Weights of a small GPT-style language model, trained from scratch on English Wikipedia.
Size: 10 layers, width 512, MLP 704 SwiGLU, vocabulary 16384, 27.1M parameters.
Each number is 128 + 32 x the weight over its row's rms, rounded and kept within 0 to 255. Layers, rows and columns count from 0. Numbers have three digits each. The size before them is the row's rms in percent of the matrix's.

# layer 6 MLP gate, 704x512, rms 0.156, rows 109-322, columns 320-383
100:104156148147102112131105147175140108121120168114108200142123084110111174074137122125144161089100131083106122078144149117165127115119094091131046107199134167108126156185153185142130094142120178
101:161079178121147127086109072106158106107126127104076082136187049167117133115115124142115144138158122101147117106130117144237124143162136050062111135157159135155104101176177138070183111142095139
097:136127096074111154152128139140166171124103114155121120166107099148108118099089055131140124128124091135106138191114137090086116048192123136111177194102122147094109153082192121108134105122163149
098:157158147121146121133113137122176101102072117108096170139157071202138154104149151084091167122124125143191095094155199091115132104152103153132146124105070116100113172126094084098119126069208115
094:126178125125090110131110116135109139167181175186137169135145140101177147152167200166131115175115127113071145180161152106083167130157131161133109109090122116110120151101118119130164148131137145
086:094175096170127086114133149143170142130121084132138079093165204112055151138114193116154128057124170096085101109097121144148139113116163086121090137145107123165174140104162166132139101090069118
102:077097171159191125090165154116058093164083118156152122110133190078116135099059148158153070152122141165150138120164146112121159143121136133060091091125144136153098171060070133134146107127106106
101:103099143050132111142111101111132143129166148073152171098119087110072110130214162141082155101095161168181109114194141112145145160105152098169142119125126116108171158109102119109151138124129125
103:134156166095092158133095125104140094116156145166144158135127092159166083152136178149183177094144150114099166159123139149072168160142151066108159105180157127103112129145109123116188107178117103
099:116153116118117122114156116154126154148134111132143103127145215114092102095153110171138126149195152144110100090166143128044148197135149155086115149070173163097162118114129183118174100162096116
099:045081157163177103143101123104144197102054110060120112109135136156204114136154146092153153134075063085151171135152091157152115199172109128154157190144064181089129087121143107118117089118143136
104:147100126096160117127083109108164100124146119123127178075112124128117108139114068132116124192067119150138121171104152088078147173181112107099146105160088110118105098121123112149124148114161131
095:130127100096105161089143106130131125155123166130132131154105179179098087084132122226097096172138076118090150096120126076110112083163164105125107170086065146178108124129098126098123134121130143
106:180067193073186107108150096122109180141133098137130120137104167084128090052154126140162087101193093118137172102131123127177171116122151083102093105155118121153151194112131091140096130164150086
095:110110180145181124126117133129163106148131202071186114108102226129088168103150128080062147136149078099094117167096181132135067091094166131044160088191102087117099100120141085200091134114112160
091:105105116178079143148151085184106163117160117091151105150131136076146061133187104153094101223108113126128129123191087116111138114121111121117165178120075058165097168106139126090092099119204160
099:129183134098137086121129118146149133162102130103132094079159127071163131115130136143106131111122126152127113105120147120159132177125149140063139131187072171129101183034071135127136124097136075
101:124114112142068035114090125099114113105205178162125144097091140182160180170126139169175100184158127138109162107120152121102147136097148146108128090126157146117163136090128106175172184122147201
102:059162093110092086093110090145140162165110131109094128192098094115108190090096161093126140141119116148120122201093143098090139160126099111112118156122164104108142151085157092160208140145139123
105:224144155091134173135125098142107155118102113151169115107123128099165136101165140094181135125070129090122087139123112158197070138149164159158124098102136072097120089143130089146103114129155155
104:116113146151188162113131089156117122105134127155085143121081099134118120133167112163136095064192121117097150144115064136156150136060092167088145130164148109124137046127093156155129120129124115
098:169131146141073137179107125098112076101123117104147098112124128085130154120173113172096110149063093112117062134210175176163127060155117069130134126130180117209153146152138144132140082100094122
102:174150173128135153114137129089164115163158153112119104141136121150131079172148167146165173095155102111057129154092123118103083133087112105078133143204164196172093109139145103084076117168140069
102:175101151107139182183110161116150123111073203135120118143093121089163108088030104127157129130121145096186197120150150121060066107136128121172143164142106128129114131148131096118145076136156061
101:169130123116120180125176161099097123148096138152132085151097076175094127153174145117113135052093114110058067144078181184174113077146150195117147112129107131145139170169136182110150107145121168
102:071104128111132110124133120153128134054082142097114066167124113143100148113126093089123155104056127128175148119145115119122164167138072109155091177135125099152164141143102137143110148111124100
093:128103118124169130153103129105136128076149132153108186092099154070124134148123103086134073156107192147151145114149076174138125117109091121112121118140111177179185167098193145103109129095106136
100:103104129088159159134127065108114069136139169055153082114155093148087093133108116219218121148124143125137088119130094109124144137091131108118122112115130148118097098146085107119166134106159155
097:106156134139137218093124103091150080084145171158141083107141108110134112046083135138146094095159156091136140109159151083149150086146088121119156149118177141166159120093124178114116093087161080
098:103113165122134130158145158092082117150109135111194096127126062122167102164124146104101059145092129138098129147132108176108082131115100133151156106083132064058122114194078126167086166090182117
103:119104158149151077118113155167143131095101123184158144126101104079152119113117107145141102150112078114138143065125170105178131119138123124103148110093121116074127125129098060177146131168112080
100:099089116057058140158107100081139098184127170119092138065086157150122086138111120117119099102073131123175142127139153121135144141123183098118131129124143177117143140120104146151151138102123065
097:097145167158116136186120127114066141143185093159186139208119205120074123098149090103123086140187116077173124152106153138143135154087154130139088190155106137143134130170113092149105092129151150
101:087113102090170082136166138175150151173173114147165140122112094153175085153069104104117209144124092144114129138107094147110112127094120146121141083083136133125113134096130170166137113169157220
105:151104130160059147089148151097163094134080146113111158110086158083169087111083080140158126075138164178124151117078091163101100129178122134153137180109161123150127197114127098139154125121154137
098:127107103159119186108155150169126158161182139138150076122132137158113157116084137163093193163073084069048111084064165108094131173194120117148113089122127121122121122057175090160151094168127165
099:095170148095110141057119119156088159131123119204131169099089138189154141153118168143137155120179110121166063142135093149126157159103196174094152123094159132070144155078112087167126132085177116
101:124141116113157157130123146143144096087124158137186093140105101143160172147126171128126113119177078150081217118134107140104193142112140187092120096154157100097131147102119153149135130136117105
110:135074165118134118124169086103115117187102138177112159122124158131139119116173062096102099117114056108131134141111110118115164156096085128122094199139075103156121115114101115104086095113127120
106:106159108102169130070104126136168143127151125134194130094097147117100136145126091133126136121185191088096126091176090076125153167090077098162110085185058149104135170132138166161235115148176090
104:101087145147141077131126076157107128093136115154091082148142104133131088127128090099106129156130092079205119191103136145137067153105086134076130151086099144170121104137173130105146106133111126
094:127137111116124161116164121123099170123144169148124086104158118111139152121173133187109081146168094125101091161091143132123141120076082136111133152148145105161179161089084129199073136121137143
096:118126124082083114131143162143116130093204167157132142175134099140110098134038144123058139113138180123108044108098115098079129094134122113175100075163160147169100144110144155155111125070146125
098:140127119115141155112132146155098150083151136082133120102111128097140166109132160121109158102196153058142094151168143147128111115156109067160159105125156180173125111111092155142112067110113075
101:122122137158114096155128141112128137114112115164092140136159147123141104104138127146131180113154146121173156117122133138165129161124076149163098178103171157099175146165117106189150151138171046
097:124106123126070113128142120180124187138036183107111066158138124160151160112133134049145150045121100140129142096154066116168160127107088138145178085152188120140181132148118125111198151144180140
100:125145130131095080100116129162132061176132130139100144112067149081182123143167147142121145150133196145183097153188169109135157097139114129118142032125138099157112104164102070078089063160123121
095:173104108107123082063059113140128102165116156080138103118192171095098121131146079124137107061151124125141158133121180128090070118103117178112132107110168183160113141121155153151163127166158029
094:159067144093165190142105065111179078154108167119121184142104110094138130178101101119074163068135180086142150144105135099126071185125118149102139068131112078116086165140114105110159115151136112
104:122121113089144166120160170096132112109136125198125169201142094106176124113151193121161177170140131137082064151114093083121125129158189173062055066109156123176166128121124155120084132136128156
099:153134141176143211186126125114163057172130181123111104122132165192124159121072130135091114139114171101155106131096143047136085109106134142145136183110157133156128117140160182119072120110169089
089:139098176119102136113130155148144177090172136129197120136133039093132131126154199112124092175098087115089090117104132189088166162120115103107077119057127067148161114063085239154061100112168139
097:088102150097117100120164120129080137096072150112113144133128160088160080144079093169127056164121110166102112070180132143115136092153111168144150110117144124129108102119140126170145073077157136
106:081100137129127124160060140156136172094104079095093140144167150156159116160140103134171113105091236124126148145115140127153149100145117086082134098119162140163126159184111146175144136135147132
104:171140186100063145148114187095161110130110130145122166173108133108175143064068144078155137178138142120128139132087076135188089107122053101090154046122071146084104135153139151115169154138149150
100:115112113127130130142151142064149150126093065178132101152167126127148151141154142125099149159113091105141182095148150100104119109177121130131107153109174110154127129128128054128159104139129103
104:122162161143096170094145086124134206131147146067107194102156126151171107112120128144152170061133109144141165141118131160070061155100113131130121211038108154150166101118104083079129137112161169
099:186128130084128141133065087090119086172120139124035158132145115158147167136153136081181092147170159162089162152125164090047180169105099156124116147160120112117133058150132148070068090105124140
098:138129084069164151151075150097103091102159160098162105116119093133140154108077098153143150131141113132116167115122136121142135149144127133148130172165132116151143123123138177076169154169130080
112:110147155142163156149166125098128148161143122145094126073163112145118137116089131158138109145082132200116094163085148130148137097191092101118057174103155135118149133176126169092097145099108129
103:150108113145119085199079113120092170078133147133135109057091095142161134178164126125119123141115148143163175147143108109132147149121105147126128158132079111113154114145104167163103137110145102
113:075176159104104090093152202145121155143124132161124159125139132079109143124122098128132178209101077122176086154131088166151096096164124146105172121184114169130172146111138100104137104118167143
096:104092168101107103169162123145133088138130199143110127144145134114121086124098146133123132122136113162167143136127121152128121125072097148131149133053113137118140134124112074174148154132150081
097:159184111121143163091167152154130128119112107167140167159125081142129144125150157168134162124102128147148062133100095168128142185110135145146135106120128091153128108123089137128170147153125133
096:108192105158155170148168116134103074095081166065102096194069137143180148164075163144120136100136177149136109146137134093183103157146125165181101117132114104169150123147135110096125119108108140
104:164115128114074112127102148121164172139181161169135089110068141092161115104140127132141102110135199100123108107147131159130119128153185115119181155119176163161109176126150065083183078144170164
097:122151175181079109123126119201139162109126128176111110193125074104156149130170174092098185125107091198132177148148139093121167157154119130058107146189111105102098101126129162148110141136145126
094:126084196109159037169151148091109142197146112115123091137056107091084126106050082107126081127120149100154119119169057149119170073082086151084151124086123136119145117121113169173123115092107124
101:100128152154116123129166137101130152124148075121127181137108162147148137124152105124137112152112137126121170040098124118087148140145111086219157161217146120168145156117084121152165126140113173
097:157165139103094161123103128168158100135126103083181156168169167053112152126077199153133126185124135099155104114091160096136127146168135160124109177135128159103085088162133144111126066157160096
105:149116126149080131102105156112186211048103106157075143150107138087138144115103136110113117082174072167176100098106132158151181202118123150113160185071168109119155085108174136173155119133129079
102:048103118143171103189136148143125151161091079110163144090113180112132089119085115119062139137063210134193129142047184149096124156103174088134096133102085155111126122129127131137107117146079081
102:147087172143121119151200186095147139133142122188104100150148078130140149108152154159096160144159175049148110134112171113115142142141130127111086075100120150082100136126120116178107113169155133
099:204120149081152083166179077163151121124158117130126123086102103154105113131106169110126187137131096124125071147128162110083115114130155159156146078170142125131095119113123157132169145162113100
095:068113138130134135097179143128135110205088139168120078097140033102172087119135106085135116119125079105149075142098162153158068115099135155094186112081125092150073145125158122139114122114162171
094:169137110140157134121154177158069149095173155122160149110103115143186156139081132118118136145167085111101133090079154113103165078134166061086086136158070097115132169131042114173125126142165147
103:123090091072138084119179098128148126164193115141131139197097089123144114115113117126226161093124106086113135143137148106183129087132166150091107106110144142126149084124108167145147112111105162
096:147204117145183094148138099118145107076150160137122115098075092113145118166087096113148124069119183167183128153142177066126150096113126097064175163173136100134152132155136148099150160132155128
103:134152055069112148190132155068151153140106161172138131109125182059091143133137165134132175045143163087148170133141138116108138158098123146100121118171138082105099145076139064081149168106126152
100:169148149136183096094145179121133153143088125129092123122134198072108103121081137132094148126162133113093114107088094102106120138134131122113107103118145142100162092110122106124091189113160148
096:153120139094183110134119104142156089176159109123157102111140168187101133096136139119140078147166117124166119098181171085152152150189197144128137109101138127170187106164113109159057140130158145
093:116054147161191119138066115077118074106118178157098160165129145156159122111158182189167137078095109119106136141117112121168130126130109129102126121135125128172150143144151121127169156153177096
101:096126135029142096077135070067079148122032198130085155124099177086151104138159115186150111160117117117222137076172103100114151058074122170107103084149097148105162143105046098151171161107142071
099:129112133092122103164126077120098098138077090113090119135122161148091115102110138137111119121155124142126136130107130124112118116121109154140125049169130149074115164107106132079146128069151100
103:065186139190166071177132172058101143136126076159099152167064156177178147130162120108119116115098111150192100052109134161113128153159158119175140143140108098058086154122141120100168149164144112
098:121130139125123093110101178105064145186182103075100142095146140133161094081157157105106097091099109153135124119134145163114135137164117123139113111091112038108156092145100166123122131157147131
102:041140052100114123130182064160096152078101078121110104114143146130122129119094048135108156155101110186133101060139156186081184135093144119151155090087137120152112108139115103075079147143164120
096:178169118151195154126147173082109067082137186090082106155111133131082092112112109088128109148149110150071116117168115142113113142144171090158058098208108161189135098083137183116124130099200141
091:133109130098180151079098114097156100132131130072114117134128170073148148199148146091137177138089151161124156165232102174136140134128169128080144085152136131135111151140157081133097133114128102
097:169112102172129141177095154101077143109142124128145114104131143117059141111096096108127144091150127127147145184076058116071088082144109129186120147085108135105119098133118171182182157127155109
094:058099126116171177089154078112141127137158125127111092112150150127102113108131148145125080133122130123143095101124066188174187135094138096081110100164136054093116077111108114174128177126128159
097:192145115126131129126090136171138084074086125163093142150165196148184139110071093152143170105101154113138167181133096174107106170130083145146139088101171107110133106098148106169148126145135078
103:081049110176129113110103207142146110194136142087103108140078161135086110153113092108118163146125186224142061133129103142142097146180147135154092173110162099134121143163194121145111133122117095
098:123150137128140158078159125204089102075068122160138127116205123147135133104134070121174154123127091133163047131101155074165070153148153155129113115099159111151082160150094124113125104031133175
094:124065165108111063099152149087156139129129113126148155118109129137125154155077102084095125123148129154107135136126213056089145129159103088133144117112122188140131052102150131099168099126152051
096:195114165156174183135154086151140092120097135150147109130107166137143159169134165169144124115144190140113116117130078153164126140151138128097132167119086080166109069143126086185053087109179145
100:087138109207136116131145128123157059127193137080106091134128152145107132048136165111133139090132077157118203143134070125145146165121104169168110174132059095074111117188112166130102113150137108
098:121130120134145122131128121125133161077081153122112063109144132187107110178160135150137133078128069128150178155145058119172147142117105123112134120089130178144145153104143115109146146119174150
097:119129119119130131072145072160117131081140150108108111128143139182084119167119153090173131125075084182092132110157064099145094094134108144147110090179126104112111110112131170176193085099189132
096:138162115143145163114149095174113169150142121083136102188128112135141052054148060151138134097119153113124177154089116125143067169130080062128084130100166145105114148168131135137138111165133184
105:072111166157153179214194155147131124112102114109162144118163057136171102113091167095114177105109133110127092134113150154110062173116132076095133079111109138116139128111108109111147135161167061
093:106042134108133227158107139107132085127140170158194139140141134118138119087139120125123103133130184142159081096170165093142100146118146156091094171075142121147171117149128051145126146147165160
092:126101152066148155144116114137108147125187114092168097111158118137153092162090122110117142103140157129169144159131106121153083205094148106129156185129131121169150107123143101131125168125126104
101:128129158100091096163112072146094156122146140165180119123174120143101161125166103127172173154162166123150088221106148169104096125115096135137106197131097124141162135105180183163212172153153182
106:063147165149137124145089174071153132101094145101127161125168146111130189142209146143192199136104142131122061094075117136150165143085119111145115138108156139081114134140083072113172142121139142
094:098076118088136123129149081130099152153127109125198153195123148142131224157119087160165102105161160148129121131113134147080091124137190134135138114133121098072128092129137140175127114145131075
097:175075091127125169156052169153201131106129099128098164082116156131147139159124143142112138144133145139147141096166162093097098164115160136075098180105109111101173152157164121115158082126125101
099:118140129114134175138168131132165063092121104134185075038148158060118153111203125132128154153106141100076138127134100120165112174111130074125135147139109122171114122168119099174128105162109127
100:124129102105181136172129140149151156109176087184137127089162150160167154067178131120117024057096101119147103119132120119125101078179133181092094081090141139084134125143102117146083115104174097
101:145093132153137110198154167098124146138140127116140104119148098090110113124122147127113150143099188121109135145126162170187131187188140146130144087128112165136131121131148121111108171093126086
105:120201148112118153114101156038159117128142153099150150157077115136158128148135113115085127086166134097147167126095113061114146115110102175145174198140185116118142117200138174115158135152155067
097:131152155124108114171121084125124129117133083133142122079124106134109150139117144158126118128123109171086061114197120127145110116164050102142113126077091100129114084087115134118079129082104134
102:092091108112184101121128096163103151162170151089196106061171107095154157140100118124134132120134120118180123172184115176093111113065194140078131123084106133158138119118085115112147121127161155
102:135105079148042141097117106065132076053075150109134088191141176098142122119162126124163111187076124122086137147099096111156104093131088170085180194143136181104146149118122126146108096139092126
096:185169115070204159113148152167146125125141199067098076146128176151081131124146093168145136080076155088109147102114154147124126142119155158126105129106142040142160121168117157145129098195152127
096:121132138058116080093144123126129149121129097153143129129196108125173068136105083153141166108164115120091165142165131086158109115104083087128070142119145155143123088142190142129236108107160121
100:125099065099168093167081143057075159147111116055152184133185112136091108083138098153197114172139106113155148147152145095192142103078138117135145127085126139156178084167120080121181129098083112
093:159144142071066078094104146109144118173111148118129112132125089104128088102118118124104114156114141141136131163197103119089093100169123072149072206085081128177119119154135098155137114137111132
099:102140119131145167094126122122140114057114156085093157178170115116134163139149153074100116044151122107094150149122108129154121171143152101103126139174162115083135139128103074099156147091158204
100:153177143112084116132067172148104131139147124151143093155151124113112119103116147103143151128133127121119109119119083091151158138093120113127138153114181133120124127087121135116116118078120172
094:128184135121115124123131078161115085165131158048153128142087143071133146116105071151113118106096136116118148181076186113040115106177119160142097105174139076118074153159142134124191134174120149
118:137122106164173095156151133104103094124127114120114128132095117107162127115104156155102122151117118109076109063121126111181214082100160179117158129118157177107096145126065116163158112123105105
103:174130137117107147115111171129128039127096120145124119089084160165168111099117136086133148107051096057059178117125152143147110126149173135086116153122116191124123087154136111094082174146132182
100:154100068129153100160137142142131071171128142099072091125164095160059081089112168139129117115139091154104181134112173121123110121120132081152072154135156129137106105100149131122129105119093117
098:145094146090082170134091108121160143120170153100121092148115112127113108070115197117107130115111114135174176136142179129199104165093180111122164123078109133121116109186155052126115174131128146
096:103141111112150106142056141098208069155180099131113138136172176107152146138156155104148101145155096114139126153103130196125181169129116136111125192109073107145094078043141172130081133127111116
096:131135099136111105111153161152158136139138120057195095116154069157136098142125182113137138150126158166149152086157144180071082126134144113095113153205123096121108167168163139176145138155151125
101:100137162159097135164100127113181122114094091139134107090028117116138074113152120114105111072101184141111120150106143117154160187124095174107070149156109120125172133173163103139161189169135137
102:152130131118131112132188157145096138119156128122142154133127075143097079164123106114102172133133108131128098129040177114147081110166109088153178190146102157134125126121121150113168098181174147
105:063090104120119128103102140100165121130126125167109120140137171158145080129042089125127092137190122127125117106124092118106104167106115169109074089130128128155116106084069135181126174163153117
099:165137120125149119092132109164141105164198242099118119129113171097161092179139135138168154188136111102151114089102198117136063114095121083173129167115114111112201158204142114103168144128109154
105:125105140175145149109153210159106091124159184078123135111111105102142165101103116067106109076130127142163144214115114128128082169142140151149128122154140118129162149206175127100127115136151106
100:081142185079137102102148188168112124093129137169102114173149106126098150092124128178106111153151106080142123046083137087123161135073118119094092117139185103185097072064079087148123041083149096
100:160107139129184108122159112115141135086173174156095080101161150188112159125162129140104173120136112133119130164147201123104133134034156120073175117142117063096163168166152119126117105119157126
098:103173159182114126140098125152125135131132153111126124122185124144155126092137150096147171055113144169155163145138126119179130116114106134078119145070102147162143078152162098137126147092132139
107:132150140154102178114184156114157102107152131135126092130168119106120180172105184140167153063087117129089106145134104132166090052117107128124151181153157120129138119159156142131114057113131105
100:133107168114146124144173155101189116179143155075107166145163179177091054135132191181101142083157092131098112097116165129088136113135086101104116088179100114148191161092150172132132132147190154
101:143124140109158173180097093126072133111131137161123166106087134131197126178101106141104088163160149130159173137125080118125102102115095102083157082156136129171073114121125131092153147111141149
095:159065094089130111111109116147079150171204092156158171099127164145093113082109100179107075094126105156148123113129175112140129134172064170151089094123166093126152136112113174127135051162134164
104:182059168150116141164121108071180106117138142196140118116124165123118138144095098101127079145119175097086164123162142122113133130139177105137143089089151143164157153100173121153119151125176118
096:104207134131102099124188113161104113081145142164106122158131162168132123181093129082114134126155153160130144129101125148150112144099185172114109126111097122134108128178170188121170099111194128
100:147147078157130157127158100162137075120085131090114123136120110113141158116158125145109127087123110148152087083187076100129099027167141161137145088179115110146089187120120136091137130182192153
095:217079045097125093130235089184189096081098173124142106129157127100158094112105133119075106139106148106143142150101228188090139157155097119151128129184158109131153113122116161113140142132162132
100:123156115109094137206148176164184149130159144089170180123109156162103164152170192135109119115099168134154189154144085142149140114142136213091125186133125059116122136115178178178168141127189110
100:146088127153097109199105103121084103106154110096110154170159133116125147120173131184104123119127148139159136094036168099125195154075105167058094102127133168088143117124184126175107133197141188
096:115088139121146135128210121102132125101136099138102010115116136115058160169159111160095113107080146146156171151098135135127134149117172117085122126183108107170137152140110208119107142156143120
099:094150069139112090120133156132159085149065115161142125096124107153151154094092131095214121081083119139139117147114167154118149154130216151057090139131152109112178138152158121143084073148101026
104:117163145201111110131127070144109192122089100088110094149176117148104079131124133145117159089123082142180152082170165180152187155176073152136158125076108152094121097145148083095097116152113139
103:104056075100133167115121128095174149123175112112088141089149129102100121168145086096127103114177074136114092094128124096163095126093189087145097076157148063123140158151194134138227140152115128
101:172104133115211110067103168093163103110121131154145152092146068139078104156146173163194104092111155147109104138104093168115132145120146179123148071150184167097136184108123123144126096114087171
096:166212098167141109148106078050119106129167094081148106133123172111096109100102064156113102110091157177064102112153145182160171074177103147137134162167110072062119127124145111138134090135154120
096:094193155166104147174095174118104136095058131110170167114107075166138099154110162125101096158170064056097168175125101128141140100123098128130088157121165068142187121146150158138135124044114176
098:113087102119130149127119157137161138137141201068112163185106169136139150197107145022124124062094156123163129069157150150172108115096090177150160159160183118121117072086164164109127132165103170
096:114092138123123085139113140122148110129147207123127119088100098108103135094166171122124099148128143115121190105178238116153142176072135093149087086189063142112150181130121097134119124129162143
100:109106135137183167202117098143167134127153242149099105098069108116166128197162124149156122112119099090116128140139113159156169122138132127053140095128141126076120134165104114084079138105110065
101:133140075118122124123157134125072114137165156100112132135082106082140170122160101188163138102149101079150096118110069099101151187130134080131113132121122072059131151126136158124125133178073232
098:186101166100133113073135096076107090159159098124131150074135135101134110168104134099150146115093134148111112133052201132171190220124167130117153067115069196190176123115071098150137121120124172
103:145130131110093171134192148139178118204159139120204122170162108120106052108155127112133119098104095183103145088139137127157099083145188138196174089108198114158140175208098165169165103134167127
093:114133118143115129164128117125172095107145128139130131166136159111185191119078096112156129136134139092115141147153173136122063096109129118091118148108099114120192176148146092142112160131114123
099:137171143163131158136189128196155150116083180152151098163154088130159099076156157146178140081095134116119113144099089150114093131100099149121141158109082160108175074089105063139131124136154156
090:152125116139168099080154105124130145121207144133088131083154145130098104139078151059115135129166106129102138105074150191154166163146083119162052147087131152147102103129161123110095167167108136
102:141120134077135186155149126108140109160134147106148134157067114097117105151091109101128148105093090130171176137136080095146092101111148200093139104162134141133152103136111154170068156165179154
095:128152119132119172160190156175082138169122113164100099109080183093105147142069162121152190057122105136139088144142136106123150126072129135169062088133111151126149162141180130099116105086119103
099:124109111110146078114186117119167077051154125161135109079121184137094148070135148157098163137141135158148110069141120075146123126076097145140101150100141133176083095107096110140127118076102075
103:081092158090076192135131114148136126085138168141120089091087110156155092121154132111134083145174130130203166101079160100097112121093094097087121100093115107178158177163138138163141145090124128
101:082099134167189133072169125096094142131137132109121137128098086100142117077160130118138071111187059155133154155091102090150103097126125131175119109046085110162125102124163118100058099132151114
099:079086133101139137091093135110108099167128145172213182109083212089115172087070110144138221077104087165112176117135097151186109186126151128109111115139134116119095110155159134038128104141112149
097:067153142116148130174134137157174124132150135096125173095148150143095140131160159170150167093159174155139205160130067172079123149108080161152173111149146111115157142119139126118101109137137128
101:061135076108157104108123134123165177213134161190131123157095064126094116117125081122133105104087165113184085147105184109113132098092139164106133128184102138150113133143155199167164029109142085
107:163179107170143193101165135130164113050143155080170148150119133135116115175178112129076114180168148084125149139155142137176233141133135117148179140150114127164215101144083081149175098198120076
095:136062057150091139140133131098134149157076098102129104111173168121171143125140116129101114120102108090073080150108051128139086141140075144070121135191076105099122114122125190177090132160155122
090:146131175126107204196101082099150171117092130127157085131100206092120146109131168142160106093174087111107148139141129064151091119113108117097167105163090182145105151148035150140134181150131130
101:179128190133165122111086156100148112077155152135109122141091107086135154144133134071101101188133154120121128107107133098081112136176120139101112093169124110121153135171139158158171136094151154
094:074137081154101108127149067145162062073118129119091141106096135074097112124078084139126092177144105121189120110106125103100106106117146186104176165191139092095182129118108067088119112096191170
101:137128073058170088118121119095153097097065105155110164122148101140124139116148113131150124048088085126137133079123153144049143122155111139137082126104120073142111133138127093142135198155128117
102:133131125154158096106154134179121093124082116138130145082134141124102124154076123103115118086086110171193171148139107125049105098204141124098115069084111120116121103176173103105148067105134064
099:147189095115106086127156102085108124111096202130132092137106086118179147131092118089168162117100120121112157133159104151137149123077087140164092120163128127158102117101122144162107155176113086
099:068160147159151102167099145154153176126137077194097156094129138129109134110107121117153075146126145072124105152121129108085147118104169142190146101122110173092121164068081109126127105131051126
107:164147087125123135132096121147107121091093139136142115071135172162157169053113101130120059113090178081131173103095079181148110160093196156141145137118124103182127072117144160143219137135119165
102:172154104096072140136110102120167129100136144083161202085164102093182073119162159074104128123169092162144094148077161138152119097111123153129150138193127139080166157128101154123127116145177107
100:175181089122134128162202179133098099143105115170118129142167099131066100132176123122137079120121119182111099170143116182113126162185084178120103098059058069113182095112141164197100115156155128
096:194085131138081171136128177198143156142087104175078118103186120177062100117129102089095091151186121100147148162096135149116082139129155183116131161141172083129089144136093163108137054140213134
095:132158138041151172111125126074100142124163098099155095116148085142099144109168142100135128150086120169079182120104143114202114131174161138150138143117125193113070147102144141134124090112061080
101:137112176140141087103150152110129114124107148165224150102073164093149216212156160123163154075116158151129182153101138096133136130168078099114173162116110109166169094097116110111166052144139101
099:094103097067166125124086163137128166160187115108080089126061162123122190137117189096101102109073113082104118148109122166145116115078146137093146111172125128145090138097086115110132139102118088
103:089079094151160133170150132104162090180169136127089137102087147113059148148171094107102129163142122058090109155109076163183098135158075160150147142136171144123188056134201159164136082156179105
096:106156162122143123139082119174090079132100136130187135106124122134153104128119144120148128095165154112201113107099147139094071150036122145137100151196114134110189187163117118122118118086146082
102:169109128119136114114159154164111105144134136150191147067137159133178093177146102080165152174159083100150181183154180104081145093124171178088165096117137096166123082152142124116088130068095090
098:148186154132158153187146116143137122154109167155150125141103119120150160104096139079113126150124140136126094106088118161071106151134143129092125163136146149154113150173147132145160154177074157
104:135145107148135104150123107094147052093162177161060160141109137084096073111163179069115195148093102073094100128105115076050128118156099099103114056099141190178210208143089142169116195087107142
097:096099164109117075161110157128105128115129175169130190142112127100170121103095147161107146111078125155150174156160159125133134163161174173114131078147166105077154137090114130196113081082143134
092:186112093089127126086140136141082105089126071178112073066134115137134172166197169145102167156122122152130090105162110122126092090141114172095122128145136098075096171205097143150139135110096086
103:103167141105129084154122120171136161136117148128149084120171118115132149207112159093083104068140158061157110124130143148098141167130144151151129124143159110084094122168142113178059191103102114
099:143149111117123175146124085170161144097097155087093162146118138108153113117150115120127096120143150105161081206106121163110125045062135107124147123177164140191166131199163108173140165158184109
099:093146113102174146124151137057144150133079179132075150132180146123117128121178129140152061130104135068147074094135119110171113120122110159124108122103159118192157109137156113164195063134098089
100:092160154054106165148108192091122078089119127148109124070115157174104125152129142173156155134090103133112147153122129061166120092161119147116130137174106121164153086069097127147156067171152141
110:125097121070083200034097130179098123189110115166130125128130129152187178161099131115134175169118085137104143114128121072167152118139206156104151072137128120123115132200153138078144100083147186
092:135130110128138159143119081173106147162135046125196095126143106117130105138128096189048157159152139111147124166153205123080061077102141114156146120103125151186076150127192142101132109158124119
102:170140161129144066142174125141100138178095176151174102119164131111124174193148104150121160115138127098136190177139124159126126131113078107149099079116152131102193058104061124184127124126091098
091:183100140101120145122077169134162121170099093107085138127128141123151034165153170160107150120131149108128078144087215127086190120121144149122176066113103099112148111122160119104125123075131148
099:123193127069102125094136142131075081184120113121136085106095105153198119118218109193145079096127150130102145151091111077110081167084097149080172091101158134132105084187120121106140131111151091
101:106060120164089182084091102127063190126101108145088137104097084110084196140107118122146141165121136103145071096129103140149171112136174089138123178119089146160194113116066151170154108116192175
099:152189117136146155136150109114150184115152095135146132131151111104143108126119135116142136112131099181168108169139135122137108164217112137132111142129111174179171151131106136185150142118167107
100:133122116190123123118126156151163156149132191141152115168181133127139122106057118114170106127183125127089098059088100105136094089089097176173126166129149129162121172122090144166178134157070123
099:113178142123143096183165095095128113121110122131099059077067149070094206043141149123112095128100139129103138164114160102131108097166162138143131116129098083152125136139149188105132153163098146
103:117181137140136119098120090144128063195131145078025070147097126133154116142114130108103165072154111091082121122050167138079101188053077131092136128159158113098142165112070123163099055181116135
099:133156180094128117099108155089142138143085081112147030128111139110151105151124056117120128122125162112163137105067114153115113120135132173096116077126087144122149148131167085126131133088103096
102:136155086152100180139123129180131119153078127162158129151099152134151115118155133114124074097150104168201128111121169149099155137106069097133167123150079128084114172114108062151082194139169095
098:197120139143149135174161158133131139131091169164149149135136159181207104117216165068159113171125161079141161083058146102149135247103038136151084104141128068130097146065171153158122098160172104
097:127099135166141106136111137127100054138166088122103165132102145125135205145116092142131151098107110170144143146149093089115131058131152094107128172106148108092109108077162188092152105148122149
101:126120144076163115102153106112064128194123125126130163081078122091118196142184144129135135134093173170154132103095050133167160146149116125104130125130143122163086095070064118172147097123185130
117:139127135152147081115139106138166137138150084089158145150149104172069130128152179146122141107128070144165119142168102071144161088095167115156125131180130148150113077159089162215179129153124137
104:103118088149148140142142137135157135111124114127156115143137165178121137142192101153129105076132146118127146108143102109105205076149113059191163073129128074165120186136124131177121125174131161
095:137163115124144072124185136099086151128132164152124135139098156146134120166108129090107131152143080158122128121103079163117127132078117101115140164160073173109168155127109072130059129079105135